From a checkpoint of a small transformer trained on Wikipedia.
Size: MLP 640 squared ReLU, vocabulary 2048.
Training: a variant of Adam for these matrices, 166M tokens, 10148 steps.
Each number is 128 + 32 x the weight over its row's rms, rounded and kept within 0 to 255. Layers, rows and columns count from 0. The size above them is the row's rms in percent of the matrix's.

# layer 12 attention key, 128x160, rms 0.218, rows 42-63, columns 80-159
size [ 43  40  38  47  54  61  79  97  98  87 136 135 140 154 135 140 152 119 139 140 143 152]
[[ 97 124 132 159  98  93 127 136 146 130 120 128  76 124 148 118 121 124 109 111 172 116 103 145 131 154  91 157 168  98 106 168 105 169 109 150 143 109 125  99  94 139 168 147  76 129 123 127 106 159  96 150  91 149 143  82 140 115 113 133 143  82 101 139 166  82 142  96 174  58 149 140  65 130  61  92 131  32 186  91]
 [173 178 135  89 172 134  92 174  93 130 168 175 103 125 121 155 129 107 124 164 111 118 143  87 127 133 167  89  48 138 112 116 140 112  95 104 127 137 130  98 116 128  97 115 140 104 127 110  81  69 192 143  87  67 136 192 145 138 150 110 126 152  98 127  90 197  93 103 116 169 104 183 126  99 123 131  74 212  90 182]
 [124 110 109 145 147 136  70 137 117  96 104 104 111  93 163 126 147 136 103 146 116  87  82 128 111  79 116 110 144 154 116 168 170 140 162 100 199 111 178 108 132 241 123  81 111  68 103  93  98 114  81 101  96 156  53 151 115  96 139 137 159 158 126 159 137 125 119 156 123 141 128 167 139 108 152  89 139 191  79 120]
 [150 153 121  81 176 157 116 137 112 129 137 181 171 111 127 143 152 103 137 116 111 117 184 105 115 144 150  99  65 113 134 124 148  83  93 115 136 139 135 148 147  82 113 107 165 137 116 126  96 116 138 129 145  98 139 178 117 152 127 106 156 201 120 119 110 145 109  95  88 164 112 128 155 108 125 173 111 218  76 150]
 [100 105 136  87 105 131 131 105 121 183 110 140 147 101 109 184 171  71  70  63 158 119 121  89 103 173 168 104 109 120 141  89 120 110 105  94 145 112 127 168  73 110 143 126 176 120 125 180 141 158 121  94 158 112 126 100 140 181  91 108 118 132 182 207 125 122 109 111  93 138  88 103 105  93 140 100 166  95 139 108]
 [ 99  97 180 131 177  84 100 192 105 143 164 188  90 200  99 159 142  62  94 108 160 137 117 144 119 107 134 105 131 141 138 101 143 159 107 152 123 120 124 151 131 146 108 157 145 115 123 116  77 169 173 158  63  84 118 122 151 156 132 119  98  88 132 190  38 139 161 142 116  57 115 152 114 143 122 167 104  84 162 123]
 [141  92 116 118  89 176 159  64 119 161  90 120 168  77 122  98 152 160 125 109 105 140 122 136 147 150 172 134 130 119 121  99 128 118  96 132 155 117 132 101 112 125 170 125 111 126 152 137  83 124  84 130 180 162 176 148 119  89 106 134 173 116  94  49 190 144 126  66 172 178 118 127 135 145 104  98 163 147  78 133]
 [113 130 106 192 109 161 118  71 154 114 150 118 174 114 128 153 114 139 126 118 162 113 159 135 149 108 106 120 156  53  99 149 117  86 166  74  87 108 154 109 109 127 120  84 124 127 122 157 181 153 109  53  85 207  98 159 113 111 128 126 131 142 110 134 197 127 116 117  91 223 140 112  84 102  91  96 160 140 129 129]
 [104 103 146 197 133  50 177 143 128 155 147 179 125  81 114 151 124  91 130 107 130 148  64  74 132 142 132  95 155 107 182 137 105 131 214 108 152 133 112 173 158 149 107 167 147 172 130 109 169 136 177 132 155  85  99 107 130 141 174  94 176 134 146 176 119  50 143 145  74 147 109 140 128 136 128  98  83 165 170 170]
 [163 163 126 135 181 157 124 201 144  94 156  99 102 145 146 116 139 171 123 142 142 147 180 157 102  37 137 111 108 161  92 142 168 133 135 133  75  94 130  48 139 107  90 113 123  66  76 106 121 103 151  75  68 170  60 161 120 122 140 121  40 156  89 119 160 201 107 168 144  92 135 147 174 117  85 142 144 149  99  88]
 [126 169 175 105 125 164  84 134 115 134 153  94 137 163  91 125 167 104 144 113 118 115  86 143 142 195 132 139  87 169 115 115 139 206  87 177 125 122 125 119 148 109 136  97  87 171 169 122 103 133 156 109 162 123 141 120 163 126 170  91 131 160 129  75  55 141 111 122  72 108 143 132  84 103  72  95 157 159  97 136]
 [171 151 133  15 115 131 120 165 106 180 108 133 132 139  96 116 102  96  89  98 151 134 159 155  95 109 143  91  81 164 161 138  70 114 110 186 166 143 105 164 127 155 104 158 135 147 169 188 113 104 116 115 113  81 171 121 137 114 114 174 132 165 176 164  78 119 147 143  61  76 143 139 113 151 159 124 129 107  98 147]
 [ 98 146 105 141 185 139  96 124 121  72 146 105 169 166 103 132 107 113 170 109 114 112  90 139 118 169 107 169 127 105 103 113  25 116  84 141  94 134 136 144 108 112 147 114 143 139 141 133 155 150 111 121 103 126 141 140 164 122 129 122 136 132 125  65 160 157  53  77  74  90 110 100  93 135 120 126  81 127 128 175]
 [151  97 106 132  72 133  88 121  97 132 210  86 154 164  95 123 110 106 143 111 159 110 176 117 143 109 136 109 178  78  59 124 130 124 122 137  74 118 114 145 149 120 116 162 131 144 109 110 139 134 134  86 138 129 121 145 124 142 153 169  91  93 126 167 137 175 188 171 200 149  93 145  98 148 134 115 192  89 170 188]
 [169  96 109 119  92 205 156 129 103 105 129 147 108 163 134 103 127  80 173 138 164 102 131  75  78 157 143 213 148 160 148 106 128 120 154 126 103 159 162 160 148 139 124 107  94 106  70 191 144  60  85  95  54 104 151  78  59 102 106 123 161 151 136  54 117 117 130  98 121 135 159 146 153 123 168  85 100 204 113 108]
 [117 136 147 139 173 141 117 140 202 155 103  85  97 129 116 166  54 115 110 114 152 139  76 140  51  44 128  71 126  99 142 141  61  90 138 186 126 115 153 185 129 127  99  98 237 144 156 131 126 168 118  84 110  55 143 126 113 107 131 139 105 124 178 129 121 221 165 169 110 131 114 147 174 150  61 150 113 112 115 168]
 [137 137  95 157 220 149 188 111  89  59 125 157 132 132 139 137 143 121 139 117  84 125 113 147 102 116 131 123  60 108 166 134  94 130 139 169 157 132 128  61 123 138 102 179 172 123 114 101 137 122  81 183 169 109 145 121 186 132 167 128 174 120 149 115 150 166 113 153 153  69  98  75 141  89 119 140 146 119 220 152]
 [139 138 135 124  49 125 160 130 139 112 122 151  68 102 113 155 150 104 182 137 152 101 129 117  99 118 112 100 101 181 122 126 171 115  84  96  93 167 160 146  82 130 162 152  84 168  76 165 139 142 113 125 156 168 164 107 132 134 135 113 131  49 167 121 104 100 115  86 108 133 138 112 103  67 105 112 137 137 165 119]
 [ 89 147 126 152 147 111  98  67 155 162  51 105 137 106 151 131 113 110 105 107 135 109 113 110 138 175 140 141 179 155  87  76 136  98 114 160 164  69 189  82 101 148 138 131 152 133 149 148 161 180 137 184 175  97 211 138 114 142 121 137 120  70 111 121 129 168 185 111 147 119 161 149  97 158 113 173 124  84 146  96]
 [144 105 140 155 165 149 125 145 161 171 134 187 130 143  67  80  79 119 187 114 158 114 117 149 102 142 150 152  89  67 165 128 107  84 180 138 125  92 122 199 136 158 110 150 171  70 185 156 114 140 125 101  94 134  69  99 111 104  69 173 157  91 126 164 103  58 147  96 167  96  83 120 156 189 157 101 123 149 138 144]
 [189 156 112  95 165 125 107  98 112  79 115 130 148 129 157 134 133 159 155 139 116 135 165 167 136 138 105 139 133 142  96 104  83 121 149 120   8 117 142  61 155 102 138  93 131 158  86  97  85  85 107 130 105 118 153 150  95 154 109 127  84  85  96  94 210 204 156  61 168  91  77 138 112 105 105 181 153  74 166 107]
 [129 142 129 142  91  88 174  77 119  83 143 126 137 160 161  95 130  94 153 142 119  73 134  38  62 122 117 101 157 147 117  93 193 178 117 112 153  84 146 135 138 132 128 137 141 151 143 121  87 135  95 128 120 146 121 151 175 113 116 151 127 162 119  98 134 128 136 146 213 159 208 100 151 151 104  99  64 116 110 140]]
# layer 12 attention query, 128x160, rms 0.218, rows 43-63, columns 80-159
size [ 34  48  49  67  68  71  83 104 100 139 130 128 144 126 123 137 124 129 132 132 136]
[[136 108 110 152 147  76 150 119 171 183 180 196 140 114 142 112 157 130  54 117 119 143 149  77 109  94 180 189  47 107 106  45 121 103 103 102 152 163 107 128 148 107 108 121 123  64 167 145 110 107 187 156 158 106 145 135  92 150 138 154 123 147 131 139 125 110 133 156 122 182 126 110 155  93 122 125 108 124 109 155]
 [138 125 144 157 129 130 188 130 139 170 157 124 108 189 146 106 127 133  71  78 129 137 100 135 146  74  76 118  79 150  99 135 100  84 147 111  43  83 109  82 134 107 137 111 120 103 125 109 184 145 141 136 130 115 116  87 182 132 171  83 143 155  84 117 151 108 156 119 122 116 164 115  90  99  99  86 105 131 142 169]
 [107 119 149 122 105  69 130 106 149 115 122 143 155 134  97 137 138 154 138 129 124 139 141 103 123 105 204 152 132  98 144  49 153 122  66 131 171 185 144 147 175 124 136 149 116 155 141 209  67 116 110 140 135 131 133 153 100 121 118 120  89 136 151 204  83 168 101 172  98 164  77 133 126 125 197 163 128 104  95 103]
 [125 142  92 110 141 136 119 111 101  97 128 142 161 144 138 164 150 155 200 120 167 154 148 112 144 148 168 146 211  77 138  92 146 157  85 138 194 171 104 145  96 159 156 145  94 168 110 179  94 144  98 151 146 162 109 159  91 109 128 135 105 149 129 173 137 124  99  79 147  99 109 137 122 150 153 197 180 138 122  67]
 [112 113 122 140 130 123 169 148 161 197 150 122 120 140 145 157  87 148  48 135 121 104  71 149 130 136  79 110 108 177 124 124 153 122 119 120  80 161 109 120 107 124 128 122 144  81 139  71 219 110 219 151 104 121 111 120 110 138 181 142 136 120 162 136 106 108 199 154 128 164 162 144 135 132 123 103 110 132 132 117]
 [125 173  91 126 114 130 148 184 115  78 102 138 139 102 100  74 158 193 157 165 170 153 117 107 144 148 148 110 172 105 152 105 133  87 141 139 183  84 139 149 113 121 113 173 162 137 135 162 146  66 136 119  98  98 136 104  94 106  99 127 111 136  66 116 161 131 104 143 160 127  62 189 126  95 124  77 171 158 190  84]
 [ 74 131  79 178 121 144  82 144 107 130  92 121 119 150 109 129 130 255  83 138 171  75 154 139 110 152 156 120 126 109 126 153 129 126  89 136 114  93 127 121 110 117  87 151 106  86 152 139 168 112 150 110 127 119 148 133 154 131 127  74  97 190 123 142 182 134 170 209 123  82  85 134 148 102 124 131 172 139  50 127]
 [145 144 100 128 144 105 205 145 164 161 156 162 136 106 173 129 145  41 154 144 148 144  81 134 152  97  91 133 100 170 146  82 158  79 169 141 137 119 131 164 149 114 166 116 174 134 136  93 123  75 185 138 122  66 110 113 108 130 125 100 143 102 113 102 123 123 108  67 153 161 141 128 166 128 110  81  80 149 220 132]
 [140 111  94 185 138 167 103  92 110 150 156  91 124 123 154 170 112 200 120 153 111 123 170 151  93 125 136 111  81  73  72 146 100 147 121 109 127 113 107  98 148  71  75 120 105  47 151 136  63 174 236 115  97 163  90 115 174 183 191 142 123 165 134 154  89 124 176 130 143 111  78  90  80 146  89 164 134 176  71 133]
 [153 104 183 114 162 171 107  93 130 109 162 105 143 131 158 115 113  59  99  96 117 212 122 116 130 146 169 109 111 166 115  96 152  95 119 117 127 152 187  99 121 133 133 100 133 108 128 112 120 176 157 108 159 168 143  99 139 120 104 148 159  97  56 217  96 160 140 119 117 146 155  98 143 139 131  75 117 148 141 157]
 [156 127 165 124 102 110  97 221 113  99 104 156 198  86 147 100 117 101 137  79 135 156 157 185 143 110 102 101 106 171 119 105 125 100 159 136 116 177 104 167  87 146 120 152  87 155 117 124 148 139 139 119 120  54 117 119 103  52  57 198 135 141 136 163  81 197 134 167 107 132 103 138  95 127 183 168 142 126 185 131]
 [152  69 131 129 159 168  38 129  91 103 148 114 156 132 148 163 137  78 117  82 113 161 167 111 143  76 120 175 145 128 126 153  91 147 119 128 105 122 194 132 116 124 180 149  83 124 144 118  63 127 163 137 139 112 190  48 144 144 104  81 101 128 125 131 168 108  78 127 107 118 134  82 137 131 124 144 111 177  52 190]
 [156 100 163 191 136  81 151 181 134 123 179 146 114 155 151 101 144 197 146  98  86 124 197 195 118 160 123 138 155 118 111 147 146  54 123 158  77 103  94 187  92 130  72 179 138 157 136 148 173 139 176 173 140  89 132 162 138 111  82 147 117 169 159 115 166 108 126 122 134 122 125 174 171 113 180  68 190 133 111 177]
 [151 169 111 145 110 144 191 108 121   4 137 169 133  86 131  79 184 141 129 142 190 147  74 129  96  82  63 174 129 104 146 101  84 129 132 151 117 195 105 118 151 115 119 154 124 116 149 203 157  60  99  94 120  79 161 103 147 125 153 134 136  81  90 113 123 139 118 170  51 107  79 152 144  88 187 144 132 153 103 109]
 [120 139  94 112 121  86 102 153 158 121  87 145 130  64 178 172  85  93 162 147  97 147 125 167 126 116 141  97 120 140  77  87 137 152 101 123  63 144 144 160 143 121  92 126 116 161 123 116 117 132 194  77 124  63 143  71 122  95 104 129 129 144 177 107  78 205 142 158 152 150 128 124 121 103  94 108 115 167 117 167]
 [151  88 157 140 179 105 153 176 140 188 136 123 140  97 110 100 133 136 128 136  68  92 161 180 139 164 115 149 112 148 155 157 138 181 138 161  80  90  87  79 148 139 178 171  65 121 123 123  51 101 135 158 141 135 119 133 153  96  86  66 154  69 102 108  96 138 127 152 152 115  46 136 156  82 133  92 120 154 168 180]
 [ 90 141  79 112 120 141  91 101 137  61 107 149 106 113 151 134 123  77 202 157 111 134  97 160 108 142 145 123 212  97 123 150 163  96 164 174 176 147 103  72 103 154 147 128 104 162  81 122 122 139  84  94 142 103 149 156  92 157 111  69  51  94  80 200 110 105 107 103  83  63 110 129 116 146 159 113 166 104 178 119]
 [118 114 132 145 156 164  75 150  92 134  93  94 133 138  94 135 127 109 122 131 103 113 143 115  90 145 172 114 203 158 207  70 143 205 137 150  87 140 130 162 114 163 134 131 122 148 142 133 201 159  66 177 115  97 149 130 137 162 170 152 132  89 160  98 137 129 156 152 188 115 145 126 169 132 118 118 147  95 104 118]
 [117 162 114  94 152 145 179 119 151 138 125 139 208 104 128  73 139 114 180 113 202 165  74 124 145  90  63 161  73 140 109  91 137 182 151 101 124 103 146 173 153 183 108 124 146 141 187 122  85 126 104 112 139 112 127 107 127 137 144 150 115 123 142 139 105  87 102 119 118  83  90 124 111 125 144 153 113 152  95 110]
 [182  92  92 153 149 125  96 108 120 172 119 106  81 158  61 130 132 179 109 109 156  48 161 155 136 129 101 159 114 122  41 121  77 137  90 103  82 175 100  73 120 122 110 126 108  86 114 139 117 193 160 127 158 135 154  66 119 178 143 134 147 105  87 124 164 110 115  43 103  83  70 149 101  92  76 130 135 141  97 185]
 [128 150  96 140 129 185 162 110 155 110 141  97  92 138 211 167 162  66 166 106  43 155 153 112  88 160 155  95 140 130 162 178 124 127  95 110  69 130  92 105 197 147 114  97 126 116 103 121 143 143 118 133 127 121 141 152 133 108 162 115  93 141 118 117 173 127 111 181 168 168 178 131 154 145 130 163  86 137  39 131]]
# layer 12 attention value, 128x160, rms 0.403, rows 0-20, columns 80-159
size [118 126 139 123 134 125 143 118 133 130 126 122 120 124 127 126 123 115 123 131 127]
[[143 169 123 143 116 138  99 136 113 130 132 104 100 103 190 111 142  39  84 154 100 123 111 105 120 123 168 147  69  71 165 129 107 182 126 125  87 140 105 154 138  73 184 136  81 104 163 155 159 169 111 158 120  92 184 132 126 132  93 210 106 123 107 161 167 119  92 150  83 101 128 167 132 166 156  84  95  81 118  99]
 [134 111 182 139 128 111  57 139 110 133 156 153 137 114  50 138 146 143 104 148 117 164 215 164  71 139 136 136 119 123 143 109  86 201 157 130 142 182 130  85 125 125 128 145 127 124 104  83 142 156 157  75 119 157 120 130 110 115 121 171 150 125 255  83  94 142 138  89 138 157 173 146 137 118 144  74 150 156 115 148]
 [110 140 171 168 139 127 148 157 139 163 110 163 116 132 114 209 127 124  87 150  61  87 144 171 136 175 149 121 147 146 123 134 115 182 152 125 110 162  53 138 108 125  41 144 141 151 104 146 124 108  15 187 141 147 111  97  95 188  99 181 202 169 108 137 116 150 130 105 121 106 131  92 111 152 106  90 168 168 124 118]
 [121 168  88 106 133 176  84 135 121 110 131 131 117 157 199  96  97 144 156 106  78  98 219 147 178 120 104 156 161 159 159 130 137  91 163 123 149 138 109 130  99 164 112 104  89 141 125 118 123 244 164 167 131  74 149 123 101  74  91  78  94 141 154 155 139 117  80 108 167  82 108 136 176  98 138  76 121 119  89 180]
 [121 168  81 118 117 174 123 157 148 190 109  81 110 125 156 180 113  77 117 151 105  62  44  95  90 116 157  93 147 143 145  98 114 148 158 117 112 141  79 153 156 129 116 154 152  82 111 120 120  38  27 133 123 157  91 137 116 165 191 103 131 117  76  88  69 109 163  85 115 102 134  96  95 171 147 135 138 130 167  79]
 [123 101 101 114 144 164 179  92 151  82 150 103  82 107  37 157 130 138 107 137  53 107 174 123  74 168 208 125 132  95 151 121 141 151 144 144 150 117 150 108 131 117  99 141  89 137 124 156 166  89 123 106 136  77 122 177 193 165 179  77  92  63 135 168 206 139 140 181  85 144 177 177 156 126 172 119 122 119 157 117]
 [144 117 159 151 122 132  69 141 122  97 132 136 156 124 113  67 147 171 142 122 134 183 255 161 121 129  25 138 118  87  88 115 100 107 129 133 190 130 135 104 111 140 130  99 114 166 108 128 116 149 183 118 166 130 139 113 144 134  62 122 198 133 185 139  93 145 134 131 130 146 102 206 105 124  83 104 133 135 114 155]
 [118 167 135 116 145 153 192 122 182 127 113 102 134  99 115 136 116 109 127 116  71 127 133 111 202 101 106 138 112 119 117 177 134 163 118  99 153 122 138 105 102 148  57  94 130 113 141 175 169  98 160 152 151 111 133 158 114 128 130 162 121 163  83 133 199 118  92 147 149 101  91 165 100 125 106  65 122  99  94 111]
 [144  49 159 120 131 160 182 163  74 111 109 122 140 110 106 145 141 131 145 145 205 140  53 126 113 101 153 128 108 101  96 127 132 131 103 118 131  89 114 154 139  92 193 129 154  97 173 157  71 145 136 153 121 147 135 107 112 111 132  96  85 140  76 108 154 106 193 173  80 165 107  96  95 137 128 159  80 111 113 117]
 [140  64 122 137 140 148 185 115 137 118 121 172 152  77 138 176 180  74 153 150 108 195 120 111  84 108 179 117 137 146 138 150 127 124 100 123 116 148  95 146 127 101  73 108 154 176 104  87  98  75 145 115 144 168 103 143 140 118 174 179 114 194 139  96  96 148 157 115 138 139 131  40  49 139 126 152 146 153  87 111]
 [113  80 135  90 149 163 255 154 111 137  95 124 150 112 146 120 128 106 142 121 146 107 171 131 153 140 115 129  97 135 100 136 137 202 127 110 139  56 134 164 124  98 127  85 138 132 186 185  59 169 168 123 125 138 105 150 118  84 162 127 145 146  35 135 142 135 165 157 140 122  84 104  86 109 134 100  81 122 117 111]
 [133 148 129 129 118 121 161 139 133 165  98 138 117 123 182 102 134 107 136 118 179  83  34  93 178 124  61 120 127 117  91 120 149  66  99 121 121  82 133 184 126 124 145 111 143 133 149 175  95  94 112 204 145 113 142 115 137 146  95 113 140 137  23 127 123 120 141 140 119 103  77 139 109 142  77 162 116  99 161 109]
 [128 128 145 157 112 170  59 184 125 165 116 106 114 125 110  93 108 111  94 146 142  92 143 147 120 120  89 163 131 136 155 143 125 172 142 127 107 135 101 137 109 112 189 122 154 104 105 115 108 148  97 156 105 105 157 133  89 112  71 142 194 131  80 127  65 150 156 107 119  84 110  90 127 129  98  68  98 137 140 148]
 [129 102 150 135 124 204  85 144  89  46 113 176 128 105  35 153 161 155 142 144 122 130 161 165 149 154 115 138 165 104 125 107 154 149 131 106 201 137 104  99 113 122 150 123 153 112 130 142 121 174 138 147 132  98 150 142 117 120  96 106 154 134 133 112  75 138 166 154 119 155 135 124 128 119 115  71 111 147 130 156]
 [127  47 148 149 134 114 136 104  78 157 118 141  80 149 132 189 144 143 119 106 140 169  95 145 147 148 196 145 117 136 112 142 168 190  79 118  91 121 107 116 117 102 104 166 134 101 157 133 102 151 114 123 137 115 134 119  84 131 176 173  85 147 108 129 189 118 148 138 109 129 152  92 111 115 147 137 138 166  67 143]
 [158 148 149 130 133  62 121  99 153  91 144 143 115 110  55 121 121 124 106 132 155 159  43 159  90 118 104 124 132 111 181 148 133  62 114 149 124 163 108 116 153 142 179 110 163 123  96 103 204  53  92 122 135 123 126 184 127 136 132 177 119  81 103 121 112 192 171 142  84 159 142 101 133 103 135 158 116  98 152 155]
 [128 111 185 135 144 107 209  99 134  92 147 107 188  68  80 123 137  65 107 132 158 206 117 104 152  65 136 127  65 107 131 174 112 204 113 121 151 107 134 130 144 115 103 106 142 122 157 143 171 107 178 113 133 195 135 164 122 135 130 255 126 124 108 134 190 113 102 107 121 151 116 111 110 150 154 100 135 105 136 115]
 [160 204 122 133 147  94 225  71 175  67 117  75  94 114 143 149 158 139 113 115 125 134  87  96 193 107 164 125 111 118 138 134 100 165  85 130 138 118  83  98 129 141  85 124 159 106 187 184 166  62 110 145 118  82 130  97 133 115 146 199 125 124  74 143 207 122  79 200 131 138 123 128 135 139 144  80 137  90 136 100]
 [131 166 108 147 135 148 210 133 171 174  95 100 131 106 169 143 139 113 119 154 111  33 148  76 160 113 132 107 129 159 136 118  92 141 132 118 118 119  86 124 120 123  99 114 143 125 153 129  88  81 156 138  96 139  66  46 127 111 133 150 145 173  73  88 119 126 124 115 144  83  75 119  89 130  84 109 128 100 114 108]
 [136 151  65 118 119 180  87 120 149 114 129 141  84 112  54 109 140 129 126 150  41  75 157 122  74 109 135 128 132 129 137 132 157  19 156 138 176 149 124  87 127 116  99 112 143 123  71  94 164 187 139  71 143 107  99 118 111 149 177 126 106 121  67 104 117 117 128  96 122  72 106 141 128 148 125 103 131 124  94 142]
 [144 167 101 157 103 138  85  78 174 135 143 131 121  68 129 102 133  79 122 144 105 144 108  89 149 120 143 164 116 147 144 162  94  47  51 129 110 163 119 126 123 104 143 121 122 141  78 105 105 129 153 124 126 106 107  97 124 110  61 206  97 128 173 136 126 148  86 124  98  71 102 143 140 181 107  90 140  94 156 110]]
# layer 12 attention output (transposed), 128x160, rms 0.462, rows 0-20, columns 80-159
size [132 132 147 125 135 132 140 114 142 131 138 125 126 122 127 137 126 111 130 137 131]
[[132 126 134 118  87 188 150 121  74 138  48 140 135  96 106 145  87 128 174 134 176 149 112 139  98 165 194 127  97 152  89 132 115 130 146 122 168 121 111 133 136  74  79 127 155 145 106  97 130 131 123  97 168 133 112 108 154 136 135 120 165 141 150 118  83 123 171  66 214  79 142  96 125 115  96 153 165 123 132 171]
 [117  76 181 151 200 127 125 148 125 106  38  87 123 152 147 138 152 161 151 149 143 112 128 191 154 121 134 107 151 110 202 136 174 140 110 142  95 131 168 176 111 162 100 112  89 143  62 106 175 139  40 153 102 105 125 118 143 104  90 108  96 102 188  90 143 149  93 133 105 101 137 142  93 112 166 171  63  94 130 141]
 [ 79  58 141 111 159 145  55 149 126 114 117  99 115 143  82 100 116 204 138 115 135 124 161 188 202  90 178 129 149 131 124  96 161 143 120 115 147 154 112 152 142 120 139 123 126 186 115 124 187 147 128  79 117 209 119 161 170  80 158  71 145 114 129 125 104 138 161 181 155 133 168 126 185 143 125 159  57  97  82 131]
 [135 133 124 155 132  69 175  99 171 134 167 136 160 124  79 127 169 131 123 131 131  99 129 147 147 143 105  99 113 124  84 144 143 140 110 178 142 145 137 110 137 129 103 100 124 116 140 151 126 128  98 127 180 184 131 107 163 123 138 122 141 167 103 142 175 144 193 146 149 114 126 122  99 145 130 133 110 144 145  81]
 [ 88 128 148  75 120  80 116 150 106  82 108 111  84 154 118 154  77 143 150 130 120 159 126  96 163  98 151 154 135 190 111  93 134 156 104 102 143 132  75 181 152 134 183 149 189 191 159 145 149 153 179  65  71 138 149 182 183 152 129 118 133 135 119 117 129  82 126 120 145 142 135 138 155  97 127 108 151  85 140 153]
 [ 57 160 138 161  91  84 129 145  90 112 128 131 126 154 149  92  98 144 146 125 120 109 101 157 172 165 135 174 133 135 173 131 134 103 128  48 163  84 155 111 132  94 156  81 168 141 144  39 116 147 140 150 164 137 188  72 105 112 119 157 116  95 132 116 103  68 153  91 143 137 126 138 204 132 163 120 209 110  75 130]
 [173 128 121 175 166 146 180 115 124 138 140 112 168 170 150 124 197 129 125  93 119 129 143 146 120 131 126  81 187 104 169 136 173 153 162 167 105 162 136 104 133 136  85 114 131 140  48  92 108 142 103 115 139 147 118 153 100 102 134 127 130 141 114 130 143 144 169 121  99 129 125 115 115 163 121 172  55 159 153 114]
 [176  84 152 146 156 130 108 147 157 112 189 150 178 180 158  60 173 103 134 118 123 128 104 127 102  99 121 117 128 159  70 149 190  91 149 104 120 112 118  85 142 118 128 142 115 130 104 123  82 182  74 137 137 188  99  92 146 145 181 118 146 145 102 136 136 125 167 119 130  73 145 148 179  94 104 180 152 135 179 122]
 [173 114 123  61 116 177 132 105 141 142 127 116  97 111 130  84  97  63 125  98 140 172 105  95  79 181 144 151 140 132  88 162  32  84 162 108  82 114 107 116 114 133  92 146 122  71 120  73 120 110 165 122 100  88 121 130 116 148 170 170 128  77 164 134 105 152  64  58 155 162 134 134  97 124 148 166 163 164 119 203]
 [ 88  89 159  91 118 146  83 136 143 123  65 115 106 168 145 156 128 208 139 103 128 149  76 100 150 121 143 139  93 124 142 107  97 139 159 133 102 112 110 136  90 113 138 101 192  98 150 183 152 162 111 142  87 149 144 151  76 132 136  68 162  99 134  78 131 174  65 115 147 174 154 174 128 130 121 153 112 128 133 160]
 [213  92 140  78 133  88  56 151 149  95 160 141 149 129  99 115 125 125 149  62 172 132  37 125 104 131 126 167 174 162 107 101  79  23 195  95 102 139  98 126 133 116  74 116 152 124 144 102 112  85 143 154 149 141  84  91 156 103 126 143 150  98 151  94 155 176  80 109 198 104 107 125 119 103  83 148 175 167 183 150]
 [166 152  68 127  69 169 124 103 105 172 201 167 153 106 115  84 132  65 110  98 114 163 141  74  83 104 149 119 144 161  83 115 108 124 172 132 150 148  69  67 127 119 161 161 134 130 136 166  72 108 196  78 119 140  86 166 151 161 171 132 154 128  75 170 104 114 179 126 142 139 110  75 145 140  92 113 157 146 135 145]
 [146 120  95 106 128 195 132  47  97 120 118 102 132 131  87 133 140 139 199 127 170 129 110 195 141 103 144  91 165 130  97  85 115 159 145 165 156 150  58  96 141 130 173 121  84 118  97 110 155 111 145 103 175 157  28 139 197 119 130 138 129 170 136 175 150 114 132  58 122  91 133  70 125  94 154 172 129  98 152 110]
 [102  58 114 110 113 118 181  83 177 156 175  97 108 134 133  90 130 153 145 105 121 110 148 177 125 170 132 158 213 113 108 145 152  97 166 144 121 152 155 145  99 137 135  92  97 108  33  68 129 127 113 125 120 144 139 128 143 117 207 174 110 123 161 151 160 160 159 100  95 145  96 111 132 129 175 204 114 106 127 113]
 [130 136 202  95 132 170  78 174 206 105  68 163 143  96 123  79 112 124 136 145 145 144 152 127 112 135 171 133 113 108  97 113 105  91 120  80 126  85 160  63 171  83  96 122  99  83 118  93 135 111 107 154  91 140 113 118 127 108 128 109 124  76 195 181  66 191  77 135  91  89 133 153 108  91 139 156 121 139 131 159]
 [ 93 118  43 155 124 217 187 134 154 146 136 112  79 107 182 167 150 107 136 125 103 158 135 126 129 149  98  98 103 118 150 138 152 171  84  83 135 135 102 158 129 132 234 102 130 110 127 141 145 182 127  89 122  47 124 105  86 160  76 131 136 131 120 116 130  55 118  80 105 169 148  97 164 118 190 127 157  74 107 111]
 [200  64 127 119 183 173  79 174 108  95 121 129 101 131 185 132 163 104 155 148 121 124  84 131  66 127  88 154  95 125 169 113 147 119 157 113  81 132 128 160 105 121 109 147 117 122 132 183 121 154  88 131 152 110 118  46  96 132 114 116 127  99 150  87 119 126  82 126 166  95 170 151 170 101 106 192 139 131 152 156]
 [127  92 127 132  73 155 148 157 169 112 202 174 152 153 182  98 128  98 134 134 143 142  96 134 114 143 146 162 122 130 105 183 148  61 121  47 134 109 139 133 118 121 197 187 152 117 148 134 124 166  92 102 172 137 160  54 153 125 154 130 169 156 134 165  84 167 190 139 136 114 123 118 177  89 108 141 168 125 138 142]
 [142 105 154 122 117 144  77  83 127 106 162 113 148 222 100 103 126 138 170 134 156 177  69 107 138 119 144 157 103 153  98 109 106  93 178 133 125 103 123 130  89 156 158 232 128 137 143 152 116 130 112 145 135 168 112 135 187 145 171 103 152 147  76 112 133 179 144 132 149 146 128 136 143 107  96 147 120 144 162 143]
 [ 69 163 173 127 212 100 170  98 136 103 108  73  72 175 173 136 138 154 153 119 137 122 121 112 137 158 139  71 122 157 145 131 170 156 112 122 159 143 173 155 118 118 155 118 113 108  90  87 144 181 107 105 139 164 128 164  99 136 121 139 128 172 132  99 156 106 150  78 102 170 183 157 156 173 120 180 190 150 179  63]
 [123 131 136 194  81 197 151  62  45 167 133 143 111 114 159 155 174 102 118 178 140  80 162 111 107  93 167 113  74 127 129 138 125 198 137 169 184 143 134  61  92 120 177 151 152 108 102 165 110 134  92 127 158 184 139 158 118 124 169  90 139 201  68 104 131 111 176 116 119  92 133 120  94  89 130 135 141 125 160 136]]